Each number is 128 + 24 x the weight over its row's rms, rounded and kept within 0 to 255. Layers, rows and columns count from 0. Numbers have three digits each. The size before them is the row's rms in percent of the matrix's.

# layer 10 attention output (transposed), 160x160, rms 0.211, rows 141-159, columns 0-79
115:120139135167142163106110131139078122159107192148139111167121162138157151089138106129109124102108120118122122131150155138163115122112144162113165167126075145104086134067139121116111090126117115156114175117147155165160099164141125121103092095
110:117137139120114127135154140164082094150091145096149118141158133108059137130137116126127154089105090122072163098155147155116088071128104147149098149139118150106127132122108160144092118118161157109134067146150111102135123123141134167147126119
114:122145108157108141126119103108126131159133152151135140109125111143124120128111098108098161137109121158160140107181142119109143216133108132129156123128176137142134180127167096162146135172103123113130144149116092139117160156139116109128115103
106:174144105115146130104078135121120149111164157107166126090101106134083120138083151087104145109111119128102126140091144108128124130110125156103166164107135114134075135128104119126127152133111082128130143112122130111168152144123085139150164107
114:130143149121135150154161099120108084136090125124163143123154169133180132145122074147158129106187136091145104136112125100094160124133138144126133110111091141150166110198118143140165129120096080152128144134066145137119139141147134157140140144
117:122108104071153123058151110144086129116162101145124123096128113118134133140116147141111109139147106184122109155126137114073118138128131088129102109167139118142137138126149126123115122136135093184078162170133117148108095141092113134127120139
106:163100141102114120159114125127143116167085093127138101084138141060084086113150125151152133128159135173124149192116106125170127159124134145140111149158115093125184124101125110105158090135142096128111112130154137146096137137134117155126108111
111:110134099175098125137142153108123126116136166107124135165151083174108133143127168155134112167128129127084136128128139162155110091109093161115151136113124095138113154103157096104131176134122180127168108099166123128112102138113108120116121110
108:154124109159152129150163110080113145152112149216119099151110131133137144080137119147158095147130136109102114093124143100107083131138128115167134195189094153165157097154137130122138120109143110127147159106145098110081136146115107140140122170
111:110132118125129162123124116098154094134134122173091100145112091127135127158156137124143103090081142101131128099121145144113182140142101170099147094100140116099118156139088077154134158114124205136147142131115141111151119136143128161149142098
109:101130134166121150119165172102109166165145127094120133186122131113152152146156152098129114142135102072094169149138077177148134130114129103131116110089176144130158127099152114127110128099136110103108134138141128112157123130169122136116103112
117:121139125139110124129087111155122153114120126165159095158142093129116155154127117149126135110162120143142079103120129125138105156116129145145158100149134098161097126082133079073132125143131109127158118154139134146167149153141133117113116129
105:151137153131119099121147136124098138129103134141149158115122126104134108123128131112090105095139160121183110082124120153160117108150153150124117152164114138132109175125147104113111104126102115111109126114142138106148151087156098183152138176
101:139148113131053141177130126127115136122088161118161133136089062082199154106092126117113134067110137171122121145145141127154088144149102143139149097138114093148100164155137140103135140122134109115128123135114125156100131086154110127187149162
104:153134121160115144160119133154124085055130132138137171126143167180153122129141094149119108113090147132100109142147126156122125121102110100130114119089142176105161107079138095117154138103105140128106147134118082117169151161139119091146097110
106:143180126149131135161165153152134140068136150162147125116132117102159108142102118107160113096169141130106123111104119085133133119100127115157177109158171132141103159137143120136137097121140080144132104110122101118133183146112131170131103093
111:138115150084108166154149120140079121149104111121144123133121120111113102107087134106135164146127164154115156124136122115126112178136150134112101154144184065123117136188128132113126149112133144146146124140129134099143130085122151113107109111
121:169113141126086131131114160120110089153106114118139129150134148160085111145134115104113155106130099137100139083150121091120142188151110080148122182124105093158093088117126115135108095093104155121121122180127099118085082116137155148164113109
112:121100150112158137127152117125123155105134143117145083115164139133133106157129120092154124153123121138075148126127107114119113095146140079179139124125167107098109104129095095127119115189161153103112096140133131106115169119127145162143112120
# layer 10 attention value, 160x160, rms 0.218, rows 142-159, columns 0-79
110:135120133147120142119075118126138171109114140143084177138164141084141162129120161135147145112135131127136123089089151104155153115125189132114083121151117166144127133143136095106127094128097121127135155131146150097101129092129155060142127107
108:106123131110149121134183116128156128101086130158146105142082145096129091118154171128102157095172113108120097087128149144094119131086126101148135107131115135132082138105088103133140102108161169126146130136092146134141136180131122125091150161
104:094136111144113114144130138126167098165109120128124154129137183116157147085118127167142120141145185120136154111121150109153154142137155130132092088156080096104136128126130103152131145113166150164120124151105099122107101140127092127113085128
114:119144081131110121072086144139147139120140127131111157126124132119135097132118077172111149114120106159078148161167153157141127093132093143133156143113159085149114128131155143136104166142116102122164119126155138175119157090127123103082092111
115:090153141109169169129139152092151133124107100104168138090126133134169119158137105133109147137152114111164118098153129128187114127176100126093137126139119131087139101154134131135157123116128141100102135114131162137131115115154142135125154107
111:166188140142126128139151129100097122128157134147157149165118106170131129115118112154138137150115160149147120100125130109118111133129115143096143126161140150140121116117113111098130133166096148136132155101113154146153088132136126118110143080
111:162100165104130144106134121167139125192133116133139119055148136111152146097151130097090120119117172071131123137132120128119139145108121106142066137129109136139135140125130131181117139154164120155142148111134113149140157139108137122153161138
111:144164162133131106107118131162130135101154117076133119120177069134116165133119131123098136152108150123140121142201140121115148147116147114105100125122098130134146172092142107129159135107072114098117098146112123087124136103127124100107121118
110:117138123154115156158138147144127116088082137131126102142104118131092090135120199134117102187118123093146147169103140128137130134103155139154143123128127127172104135125108156084122091129165133128058103108156073106092127121104151120138131112
106:185128116128115113120159114145150111184091131111128155143122156120132147135119126103161126114125094143115081103121150106113095104149137128089146117101128123172126169102144100131126156143142119119129138125123097148148126104102127141130149162
113:157153148167154153154124179105147122118157090143123156161073111142128134108114130116091151143151130138143112109119103133162127134108165165109118084114101142126087102148106155148146093138121140127127150158083117094129078119145108157115133119
110:130111095141127148162140136086157113124147126153091122134149130127132169104106104148156114145135133173086143126135111101163087124100128167113164121125079129148119165127111115140139097129133109114167132174119139133162123110145142114151122103
104:150106143143172156138107098136173115087128125150165107107156147157126093115099109118137133146166126102155181136135107092126123112098127136159129084140103112136117149110118124186143145139150149159145118107137114129112132116137153126099116109
107:129144111101082123141154109105097178148148119158130126163108147099146131077091180161137105154105148105149126110094142147127153122172141150153111085167150132162112115129165157131143127141131106140152122110138153138157095082074124142111132159
106:136126131126091149111107094103172126144123100088146101102137104139103126147097148148122158116144119130127170120196110135142120117130122150127104137081125165130126138121087144127125137103121143149114147097149153143166169054128112168151117124
110:128124113130138127135092138115150153122137156094130135177168137123117153128150089133131190110101111130112122103128166121100163093124102178122166152091119138121111113149157149132154114115121096145112135106109172170105133120109162158180133141
122:130175120092106116165088113070118117123138126154144157161154115081144130138124091122093136138128126143127125133092127098128118101087189119168127122083086170131143145149127146118123131116149134099162119123142153128094161155112122094132182120
119:105119117143121140129105117078078149168126139122102143164142125129146142132134104132105131077117095122154143110166185089141097102114098129151067142138123133122095117111067147132112146144122106166129152125149113142130118108096094142145153130
# layer 10 MLP up, 640x160, rms 0.21, rows 0-67, columns 0-79
094:131104150120099082096154137137134097086113115114151143115133156149148114135151155098108134169107160118110099132121180120155184118109112128145142139085096146145104158112107109103127143119125102111113150148126103127150148098099141109071184139
106:098140141126123158148126169110107129110131116153115143125124108096114135156128116144106100117145085121155107128153105121120135130107135135111081135135126094197141130131100068133115138161129144129078120140140132147097144116158119101112176143
105:082141149109100087163144111130120150115140141117103132150132173115163131116103114136136150137109106095114127161143157094170140103114125117174100170188122141124141128157157147089133142098106110150114134120156086133100149110092108096164066133
087:136123165143146091107080153116093110140133114118150128176122079144132161130132126087103143161080119125155135083158154085133103160162094169125130125137080119116147125105105110165125124143132113119092120077145107107145124151130068092123121174
094:211127157145118112154127086128133159178126106123132164155142144106111122119145132104165092107132077141114110130120117157099113121152145139152136143129084117116163088139124099144114125154099127136092105131116102091141170136179139123092171158
095:113115095118149129146147109153137122134118135081133121157177137138109127157131127132110087126140109137102107077125163118140133133100115134072157143114111151131106166093147122115154077151149089168141087127122085117135148170121140126118104186
103:125131111150135149146160122095158085116123141073149121134108124134157150118105124112107163153114105138124143107145090149147118109139120118097086133126149125135146107151151100107163112147135147120127125081163128155139139149126086139129116161
107:092189116109119143085124064118107103111106112139095180133112133102119162142120172144167087133137144127098144122141098178128143130094194159134109123112134156137074141148135156132130137099131163154173109162121140119141122157175154132085127160
112:153112094133101127143127129113100106126164107106172114111147168131109108172084145134089091110156096125120131138183122120155140118122117174120152117082109142128139151114109128167111133111109105096136122164150174135121121102131165133144148098
103:143154124155141085159138181143159151150107097125122130159132154133115080120100162136127139150093173092172163183097156129168098133140095149143178123084133144111138172109159110146129119129129138153109112125140122095110118113088124141136108144
107:110115122098134136134157100145136159105072086104121113130112132135144108113082135106178153135130132112138125152108133168150150119115134129138081137138122093127125139093109096147092096133116162130093118172127129130115107119091135132107114150
099:123164113145168125107199115118136137161138144104123109162131144143089116146151153110129150110146104082136108160105188153124110138081137117098118150116125116129108128098170101132099146123139139103138081176102088123115123091146124156140150108
101:099110107125148123108162143125100162173105128114162131104120136116136130136108093103148131116131139140107138161140178107145104164123123135067125193135095150093106152148118161122096136128118195108130153132122180157148093114092150123157086129
093:130105118081121156105125170117165138107093129150131103143142159122125099114104142126099080152104135113166123182122110176134131094106145108133132119128115117111146096139131128153142157147090136120105117140135080144102102127145171131144121146
095:141158160096135146084120125159147119110167092134113168110170138100120110143177161099185144096111160151074117104142152101118109141149124153081127103127076094110121150113139137121152124113087162123132125074154097156090190107152111119157157147
095:135097133150080109124160180114152141129160084133090109089130182119090148096138118142182144148101109141116135093133147128160125143133095115154091126121089124123145125121119123113117119106081145122094116114125153155122148136141106133137117099
109:137105115163112123156142103184120149101140167080096159185120147141166100171109143129133113133158108074085151150147127116123136149121156130101121120111139126138142135168110137129090136100109144085139108118105132154134136130139135088092135128
093:184104134128118125145140121143146127114129142098178136123150134151104121161080108123137112137163088111159095148142103109127111135096149106145105125095125154110136091122062172142064147147129150148113106157184117076135145105118125148135147119
091:120118118120111155165123161121157117155110103118124106147139175150164134094163085130128134127149118125132103133153128086095148175098187123125157117154178092111129125122104105141160133153127159109098147101145091137160162076103145139086125154
100:115087134160125149141144128145138113162132147154141089145114156134108144158135092107139125097085132138160134139172138103093139127121130145094078108146161168066131160105125128161117095151123120118152094174105133168143081128128099146126108117
099:143136131152135137116148103146132138095129093134109067127099130145081151107119110093132122120155084137126112132164129110113149118150115154088109112150105153128155144113124148137116107110158147124126116141152177109139140098120117125124117075
101:134150107118147097118160148115171109097122120110120105147142130150149132127182099181121117158123143079137164136100137128094112151097130123155170166117128114140129145139082148094139095128093146130113133108153134135144181138093119104122103147
097:088110147147172070109131089140153138154125079144145093117141122101134140130116072134120106121164116084136125136082100113139142159157146133168132145160142137109133099139112160101117167137130132142136112123134174110120155161162130150153121151
105:143142170105121150130145133137137088125111163145114120169124147106125118108123100119108121142155159140121124132098168120131147131104127113139115179125162117119127148118119099110163152132130116128170159103114126112158117136146129137106145158
097:153144082106170118107179116117138106106111124124077121147151146141174133150097114121102138141099159126126114106130125142146101113130122114117081129145143154116143089114138125128121132105104133169131137108158117146167147139149130085128129184
106:120126101068164120151118119131128123067143116132130164116091101172138132128095129144135141140159144162131123144113167104140157176098145147099125093153165144103149117166123129132120093152136147110132121117117126106100080188118161101154146140
104:051115099129136133134162104134144168094160146141122079136107153122135123129116115125155125109167111104112129152171151128145148137104142138169105165119145133086116174149123114158113167126115116143099120110159102086127150156182165092115148140
102:143132099098148140155077090107166103153130151137141102092096087159166111099131137120128087099119129123123146132128097154129140131160137142150137179155139139127126118135130125137131149154107135103150078104135175128151140162160083140108176126
095:116126132128100157127123087118116161126129098130167107132096140129132101129166151124093143121125119157151074157139127117094094068100124121089090088141110138154100180146106084154143130116077141148110125112123068117130139115098111085146135116
097:121091157122103163124108121108117130162098141125124120168160153142149122132121143134133109144108119127130099118144083122188146153090141113131134142126097111107121161124133147139132174123099192151136147130136095174132095134131126128109113143
094:114157142095123124148115122149102162138194180111142127118162098147123096153137103168135128137056126191127150142132160111148105125120150156123114140134088164112136139114137138115125129143113107123093160117140105115166161122075124102110115130
097:136146123150119130136090120103142121134094141167100103137149166114144140150086121104107171168153120119096125151198148137161128121103111140131137129136117134122128110094125128123151146163129098168121127134121137140126158116149114098138152121
105:142163150116145097183138144122148152111129122122100101095121140153145085155097179191135150140138143115108156090124164106140132078157129161148149150130153164120117108080147179082136157136169105104093071123128125116170169122137105105138128149
099:141134117138131118106141118154102151077153114132104151147134124124114135110078117174123135134112158133126122084151131111173147093088130143139149164104113165157125143097165136128114129159068122172113134167080099125147125130153158137101142133
101:120128087113121115159153087131129189154122180133135140106167132127107112160100143130103122074172143145121172136111129156131125114099114156136143118139076104148118152131119149135114140146102168154182123117133156116116133142110096114121149136
095:092135133100117088153156113125142139101115093111133139112118151141170109152170173123122129162135113134110142101185132119153101134152120106132172103165098131088132117169180136096127139152157156140089105125142087115122144121135119104147095150
084:125084120127180099156126128157132153182104139143127166177120138132147112163104158099109138072117131101112093132079126139133134133114112170138163130105154128099102145114146120152127119123131144159157115109108142112127112090118096091118127142
098:131131125116127151151125135088059147097111101088128143078084117105129093148134085131118110114121125073109144118101103134169172153102131141117128154088115144140144144122150135130139145151126126175113158158083103129158094116151100110120141141
091:138130160071119099136118126125154094152122147104136142116134142117183097117117140092097131153081127130097172124156138115148106076140119115101109128097105136100133131107098087145145136134103128166139111113137104097091121117141122133129161125
109:181159090122135074141111118104112128096120131104126121141132084137121106143124142120165102124103163183071125158131169133099137098115151141177135135122124106127124114115116135130135159054128134114118095129152169115124116134157090146131107151
093:088132123090140124165106151131154143114093100131177144151117121135170106082106111091131092120130157107138179133123122140125136131112069123125105157099157118122126121136094122138091114089109170129084157103121164119137097117095111097142092171
098:125126120135120164142166122103158095127168164107148128124155136130090142162095164157155125151122140137135135081074106121110126113095139171136116137130090163116126153140122153116114179083131105134139127140170159117129172107145152143112165129
092:101113136136101124169153124143114168124144158112119107164104102147111097075113168141124093177124113100138113146168116104124112134128121128088110098127104124094135133114099115150122108098121145136150142135130157124141092142167150130078166114
096:082119158122166164113097103069155122124105083165119129166148160118146121172144111127118131083151144150132145104122096101111124156135101134145168172131118118129120111126111156092177127143119155104155153141129170171085127120148143144115135099
097:124117096163174137155179101108100101132139151123123124134115128124122103124121098089097131124153132090092115141124130098143121135102132119106119117142140055121102131156129161136134082111162127140155125121152113131158084097155177146147140095
097:105116126134126150133147112153140124149116125144110116126090151115130092129169092114119112130103111100095149142135158188172062155137163133118130139119169165124146133109133113128079146129118141128131118087087133132118128100131103090153101162
098:170096081108120109123099094141162135120132105124131118128112117134157138104132108107100117082112164140166138105149061134155122096175152121092121111149126126109114098103113090107143102162084161144106088161106150111144103092138119095139119133
098:108143152146101107158103090094158125131154101166098141136121134156160142093132140122144145138122153079099139187093128097132180108123100133099109141126078117099115149133155120116103128130116156146147141131123125140063133151142128129126133110
102:157127084163140147117142149120119157119117097168124106157114173144141098117117148130111109133121104144108094117122137143132118117147160141153091133149151173114102120141151115114103070098087114119087149098126173100122124154127135115094137137
098:115161126079141121152164189123161132126122122128080135111162146158080111134165179115094134101124149126140103166113103127154131138106134125123094147091162097145107117098126107096141123117144126118110127172140108139096155140147155160142157121
098:120158126127127137085100148143089101167119167103120123107113119171122082109128137120125125090186095069070145093124170106105126158126144133092131117109134127183111129136128141155169137113129112131121124109142165110121098098077156135107147136
098:114128119093180121160095154156102122129116143140115112095116134106140130124135128158131068126155183082074124139126098108122102136146113103115205144140109123139125161113133108135144089138084115141142115093163119115129137114132149126146167088
093:119131125109157084166105137118185175152152142100172168161131133128102118146124141060159141132113117133162109121152130147180146161164122104096168135146138130083107152111149106109128120155143150127094132069099107121109132124110120151096202119
100:126126144139143132118175125160175107104103115133112161153146130116083106141124130139177116180170100139099098116148108104118093131140094135111084109131135132143110127138137113153130131142130132091131125130120130165090115109159116107128184083
092:170131110120132082103133104160170087131110153112143098158085135111105119133126150163135158135145166125136167146107140138147115099110102119112171124150097122079151160140120127159129140138100115154076106155164075114152104165147163118132121083
096:145157177127130132156100177108136108143131087135118117114155124116139147109112186126139118128140113164150104162097132091117094173132146143121085140149126139110142116119152118183129131147113123113151115122162118100102133126144118166111179110
092:166134150121104115168120108141135139112164160120127116136138142151137138091113141124116124174126134142138115144131156144124137095151119149142143142102132125120125128166127150162160092105097068111129098154063096137105132120151141114108160140
109:134150088177126088106126093082143158112137131107143118145121117157159143127111144119163071114128128125139120116089134100177127118109066091158153065163151114175145139139120140135129145118135114136116094120143159112148162089104145116150130127
092:155153133112097102137129085123163147149143153135163097144099157125143139113093129129127103112110111117105107155108120110140131130128086129158063099075088103125136106132146133137103142124127097122108125099127140151121147137087191120144141162
100:145093114116138103117134152107101087146148149122137114144134141168157137123157106120148130107095128138132089108100130089097117117144111126189115124098137156150133138124136129150110136076151132126124120131109093135166136105110102093143195069
097:156118112151125109099118155125136142119145119117161153124149088123095140137118083157132117145142131098094131110106107100135159104134110153118165131170107148090155141156134166144086128121100118156121126103110127138167141121087103102140135125
102:099146119098105139116148129106121129155158090124117125159165154134168125110090132140105133072147140140125129117158151092149153141141096118105109118121169121140144115122126140123176121176100160115094155125136110088130166053103129155146174117
090:146091155111137151096091151103119169121112112086099125132125109161121167094095125126129160130113138114172151159168126124142089109157124109162126144073131127062180131138154100104130153131112171146128136140106129116087138123104117145160122123
113:113109090128123183161137137130127135171115102139120135169121115131105087142130137124135143096138157117157080184122086129128144095159110103098134095111146097098124146136147097119131133158115147104141123095145111117111101113123147111167135110
114:107151137126136143069134120102163132137168118090127085142095125125122147144169169156148110086140128162138087143120137145157126120137130156148159147099092147113108146154132115108148147118095130101156149181125152092094130083116124135151140132
102:083109167154091161171133115165150138153092107115112146151089148143170146094122113118109107118168166129115151187124161115151103121132114113128129105105160115140140095098110099081151093139126132111138156098176087138112126106120103130113094128
092:133134135110102153112130120116075097076163122129097115132134112111084147115094167141109129136143146108126159134154171136171072141155108150088145144153133146133125109151149124113123143105112095102128115105153158131143089110086089099143115133
094:083135119117072150129146103122141132125108117136119095125106147126098176160113108127131129118178093104140175094145124127140136094155135166136118156109106101134126102122117116159149162090115115146164111109173094154129150190139089127110167126
# layer 10 MLP down (transposed), 640x160, rms 0.223, rows 0-67, columns 0-79
097:129168150174127138116088164133098136151125096113110147100150135100175143109083104137116110133145126151161132164119115133087070110110100168147131095130120144140129112113093161149123081163139154116150108132114162094156130172118092140125142139
105:133156087139106096157106151109138123119133172089117147133151184135110109130120115132128133156144153168145128121110136148137105174153175104148129126122129154107163099115134134114105107169138072135141168138091126149136109119085172146136125112
100:146150099123163120164142133159147132118114148188123125101127161134173138130146137113153148134135117108131158142100130150149132102101148153155078078093145117126137122139116110114163107150132129124136155126108136098128095114160180131164139160
085:133143144137126124105087121118133114130125133112173169093136134144118147165117129128132138130132119143135128090081114083132119141103142144080096100106160136123125127107169132132173167090154137140122113141124136163134124064101132147126126115
091:135134100137135155132122142116121110159090142137051094124120136157081139137127095116142161138119148155118110113143102120165117080146121142161100119187117110120105156141141167131123133119138153126120132115148111146101092107117121132085133135
098:075100136156125115139133135178166153156128088140122098103117127148164088057117111105132128107150121149187163168132153111121120156169154112173137149160115114077128100109116089123080132099120155090134134116165115103139125123149110114121085089
093:104111113100140121153087123130131158135120110087144128137124141180135086092103125150135093103113123113108095114125106149148145068113111101101141107148106155155152126149138128108118103122091114110091166151120152071116154106082116141117139130
101:160106142101105134135082146117138152113130185119124107124103104150087113093179135154116138137106087109150162103133130132138160152114145107125157130113124078135104130159119107101099125131113091155116127131081130111077122077151078140140107152
123:105084144143162158098119157118077117107104125166093152148133140143094125120139120138133096134148101157168089161130141101145154096140129098167105126103135144153082124130141084171098134120085115082132152143123109132144117081124131133135133119
089:128112116092131155107120110123159094104095140136139107152139115108255150118134144152099092114102088139092129117135108138077154073123122121109105117158150139112134072137151105118136147110130080139139123104153122146108139147122137115158104140
106:087094127130119128133158160099156155090099155091106101146137151123076162136112112121132114167149105142105139145106107152114144108142109113077095174116100111118086145162128102148098124132131150134124100196117151090112106158122130112100127120
100:144110114152110060117134162106167096089100127128119156128111132106131136114125109109125159102118115149127146076148174145115106145091191115140149113158128130124162124152114176134077120119094117129142144118147144100116136182136106113120159090
099:120130120136185085151102141120170138109078136090133110149163139144154159135123141131099149144163125141148109116121115134101111135102117122130109128108144149135098112094115100119166160079132120153116094106119107120121149125114149129169122100
106:112110164144112135118093180131167136094133143129103129121146083140154134136150152145061124163127132130097100105134134109068101158167139132165104082111112152096146130149079129150132103125145166096144139147124105137124127135124107113128111107
091:100091125114113144126152108119161124157086096178159123077138123123150144128129157126108122115119100128097105153122127150108181104098135143162153129144130118146116116156130138127117131053178130137179158132116101123116131094084131108097123126
095:112139120118131123144109097150108110113121173098153133148155159146114167122165138191137130116172132116109105091139130115110155097107127077126167164132090107097134156093128123107130178080138135148131119100102138113067141120104155084120132111
102:149114162134130111130120104156087124134086102105109092125133123120114114126127138167146092108136089162059120159119086102127117087164132167175125172112111146138117095113152103126117163114170107150169169134082161117074168136115140129106133138
094:102194101156144096122109140128100124119143096112157160161104101121121122135132139121099149110117116114091127105162122116098109134141116121148101108168107091116109118103166127120135156159134141165121156134168131126133124114128078155154106111
092:106139106145167116130091095114150134110120089114178161105091072149139123157140132166151138130146143146147148158117172110145132112086086118153117114115138102129161094157172154104117132087092088140117155147108135140188096106135117132105106094
106:133110109145167113137168100140165143161117118152155140135102063096130094114149099161127120134139137113137140127101158095102160155142097123105080101146163157116146138094104153117116106106134172099105089140107118176085176118093120144123127146
107:157109113115142167088090149108077153120124120140121088106095133105156091125097132151137127117156083167113156091157156147106137147151107136103083101059154118109134108099148120146139143131187135115161138122125113145129151119144124148137141174
103:101139154164100121114130173123079131116112104135127141119170114134144112161116150113134134118171141185139153127097132160099103109125164132108143130149162109127159140143122146095071158143130112132122112126109129115114087160123097134108099119
092:119111115081147161153149133137142158178157147130149108110124158095128141143145155141133113143150159126099103114089115175148137111132143088096169099127145117126144129150119108136063119153136151098089120136124103132102095114130139133121140148
103:125146083157118116144185153123117135101130119182123116124114093108140102156146100138125175103158137107095141120145098146109109083097150155071123143113118108112108135136113104120109166063151128130148140126097099102145119145139111158107177150
097:121095118122095122091136109111127101135096185139157163117123122085156165111135145101154134167126141172112116159135146126137101218105115108147089122114130110169137108105112130156119108124127123144135156143145165144076138131131115146104106151
122:117128132135123097162101150150143111156136105131142127127086127133122134141102095152114121109176094098137127138159131171125128104162165057087143115130130118100146117107127087138114122146140125115083088119105147123123140160105127139144155166
101:113114141079111126109155105169074103156171145133138090085107118119120151122099142143155091096162096096115119154125131149122133099117097124113079139136127108085148122150144145163182138128158060097119148133165110151108093102111120103108121155
099:169079120119124127071153127129153170126134128092172169144099138110221113133093137106112143109130121129160175136116160162141085108134102102096120135141169160124124108176104093177145088154125123159128105131126106130131138122132143121109133134
099:155107167122144145165107121134126124150140126134127149133139111120059159122121176130096174123118154137144160129146152127154140159107150070192123128114147144148148097119100148137124149125097127129136112128132156097125109142152126149107140095
087:127114156111149134119108120101140127111185178157128159158152124126209092158123123103145111186137091115133151127142109111130107082125108130138114143155140127126139112114140108153121107106099119143139108119100135152183089112108144174147154109
093:158111109171155153121073133118131111154121127144126121130139199112106112078124181105119110117134085128172169194120118115107136133096135122135116104112165139138111088121168078118117137104121097168150128137109095127124117135139171139124084133
088:121112132135113092128121120156147119150157139108101170105123113133195143118098110112136111068120103142092139111144118148146140085123131131131117093121137109115169167104147139129139084149149104109124146096144149171123111118085130090110109135
100:147115103101166142136126173110109120143128163107136113128127141129201115145164152122144179154106144135106119134124105124138131005127148115169152154147140152090137136130128125148144147148128113076141096170151147114110119093181131123125145152
091:120162095141115150083146140145109108118172117094107130148160121146113097137153105136140123141131091152084091147122088129101123099139149127168124091135136132150131117122124156104117108130166145152146154096173161126149128096151134143123118137
110:114111115091101132132130148081124119151163141109136113133166116124109162071128116136119095133101124126170181134157090124146102181124157117127140137155153104128138108140107166164131099122115119146134132121111122156133136116099096132104151155
088:122108126162172145158109129154132155119107134118130169097189110104160201146087123144138154079103094106139121153116112123094131070150140121117105145118147133076121121136092108121146112127157087109144151142110133132158086116142096164145153139
088:136119106120109132105122173116117096129163155175117096114081140131188125144102148156144154141152104114134143114149112124114124125137141108128136124175106112161130112118168106104121158121122166097094126142134162137131120178122164094140115177
103:127117145130087137110147116140151106104148154135121125120124121106148101149159127125123138108139105068141105122124101113121132145137133112090104119109135131180106144122187102154082144142110126178159082105128154120132120135144137136099175148
086:138145099077129132156067107126086145180098121081148124129122141148112137143141163129121158133136141108087105148118100171119126130099123147136093125126125133131104145130147116131129171143117160108154187130127131112144073133111145103129114114
105:154136160122114134122097125142131117110134092142105135173185118119199141101154152125088183138101077153121120128099131153107120116140147099167124100155142118137110163119106138105142149110102155143139131144143113104127139073152121116149109123
087:146141080162091121166092109154140115106125131146147127081093135138120139114167121154133117139132136129130104127112100145091137120166138137110172140130166157179105120157112144098126134129097079083117097130089154139116119111125109154094106152
094:114154167150142117127090125119113101146162133124144147113145124155125115105118132118141153124104095148132129127124106130124110121109118112092143142134130111069113076157094175161148112134175165119120151137162102125117095149120132172105126146
092:177129139119145164166113126112120171101106107147109100160130112127138103152080128159169142114115081151174140115092124096116100058118110132129130122143083113116117124105122163167162119104128137090136127124089112130125143127157158138157130153
100:090106131132121161133095104125153144143157111103153142141119111155152172120113140172089125121128091119152151100151154135111147112112101130098134166099136131155150107140094110142178150098125154136094105154112136129113141081160121112118115094
099:112112134118123096116106164137133162106156153110127126090157145097161145096133142173125148102155076123097088135153114138151079113172162145143107134097125153133131171118140128138112144162156159167111133127139120113109129095141132134107182155
091:140153140144193100113163140116116146133133166128117143138171124128102167128147154151166144127109116172113196091115092098136136132139096143126106176107098142147133125094148149138149135179094166143124183121116117143169135148129144116169154120
093:114168179159131198142120082131124119071146125125132179104122102155083121125134110116086139126124133168153074119118131165111167117126163165121158106121173105161105113129124136151141109138138106139151116147143136114070110144123115110112173123
091:201134111118123156087150144142094138081123201137136118122147090138177138132146140162118132096130106107149096099144147143136171134126123120126085093119086096081101127090096133124147118112151129148090139102097139132132099106140118121168158135
098:143129117146154125143130114134135120098172114110127139161125101102136160113154150081108153159121131101155124135141102108134160101139153166127119143122130094096118104085163136162152166137100093166121146121126140138145114149156111141119164138
101:151128137129141136137089113151111104141116170113157101091136127095160123103164120109129172157103142108088126137118112103125099101127160135164158120119191158114100130117179125126146158105178141138133138150086092114109105091152141141115147129
102:155123141161101153143099118115119120146121105112182144078092144105092149072124172109151165151122139125085147147160190154138160140135136147172127128135156087132163121154142122141159085164146110106134146088177106131102136148131110139111102107
089:131183160132105174084106121120116121100169115149160123140129099126132114113088117158123128138154127151135089141135154180131136196151117117118065127128095130108118130115163161102098151114139101147123145123135113153152174170140107120112115127
091:151150144117140112126109128150142099113151133119160143118101106131158113139174113165134126128117124114122113126114119112101085113119166105155140113119171091173128131103104143138150113120120159156101141164169113123121131089081161082170105087
099:116089134081128106149143134130160130125109120085142031161121139169146108119141144162158178118109157144119152111129176148143110107118169203107114126097124127130163133127177122096132123117097106117128164139125126124099134151129147111170135117
088:114087137119124165143170132132155111080095149136085149112129151135186129166091121151090088129147085121130119135155129112123165088110170104122085072132178197105144113112158139150128133145149145107143129113122141110124128116121092129134101173
100:147125115107126165137120144112142142162132154126127127145178165138159079135147121125104083101143125120122162153110097158102140069151136119126107104118146141151143119149121084134131160105130113155114157111117103119107078097095141119155116163
092:084155136138107107146100104126109157156151116105106115115124107140144092129127163127126157120130157132118114139117127120153154168125105141155132126110126135104108132068122127103128145096187175141156108130148163098153169149160096114106081107
112:114133063143095133111098142124151109165134140093184133157134092107164161136115148135083163125078116119116173147115127126100119171097112135150123116146139168090162106134128113126100124121134129153146162128136148152147138110135124096147114121
082:077145134157112127086119160132147142142134130141093134137179119116202148119154117132132132111147158097106111146132139141135109156125123152118112167125118161097171132169133146171182165135156137121099103124152124103126094125103062099123130111
092:120123116169129131123124115134114119152128093100125152098139122088176117110175097089126163150124105153114105113080169079168163152148096106171186082129173180099135144125145133107095126172120135128102134140130146088095180161124135124137099157
091:134120105135118129153133105139104129139124153114124101145166133147167088125091153118183125138156136121120144116178157136134108173107164123128129138092159115119109131107133128125130150096169156102124129123153135119107109117117153137116124145
106:109111134145132128148163086124176120121161125103127174149120113135157182117157159109119125125131146156096105102162108123133112160136133163128117127130066057146075106142166105151108177145148161103154137112140125122175137150161105110085143142
089:114178144097123110178111139099134153145131148163110135142087118117100130144137110145110165108095155122100080162127106134136123107152098111092128135144095121140080126124068171114107107138176124153131118091134093108118103142142159127107143151
132:147132107160138184125131161130093142129147095156157170136143127136141088101157123118102117124138098154157087112141085114111128158164166142150118146145129121132066153104076104105107117126123123079123095097138135145158107133120147116152137133
117:106136096147191125160100089132123166152137129149105158152099119134144128131138137120142170115107131117131173110108124097118163160112097119150155126115151086144124144142113132167135101100144131131101147121178104140067139144139162159135122093
100:136146135141147139093130116141117132098094141139156171122145149137207129102138118115173109119121151137106112101107153156137131104098138098145115177124125107153116151116140093064179137092166113154138144101154124108120107095120107108136112158
108:123085101112106152154126119123110131113178106101164141152128149108150117101171128134112124136100148119104121140104120098143105073124076097150109115094102089144139154151139156096153110136137134108103130141115132146120139134158134131093110148
096:097150134138128096127123073108130104120094165128157105089132170142116123070115155132109135093161146063155135100132145132116118136156114130122141094150121090141084074132142105106147137084140145132118134100146133157108121111098118158097098123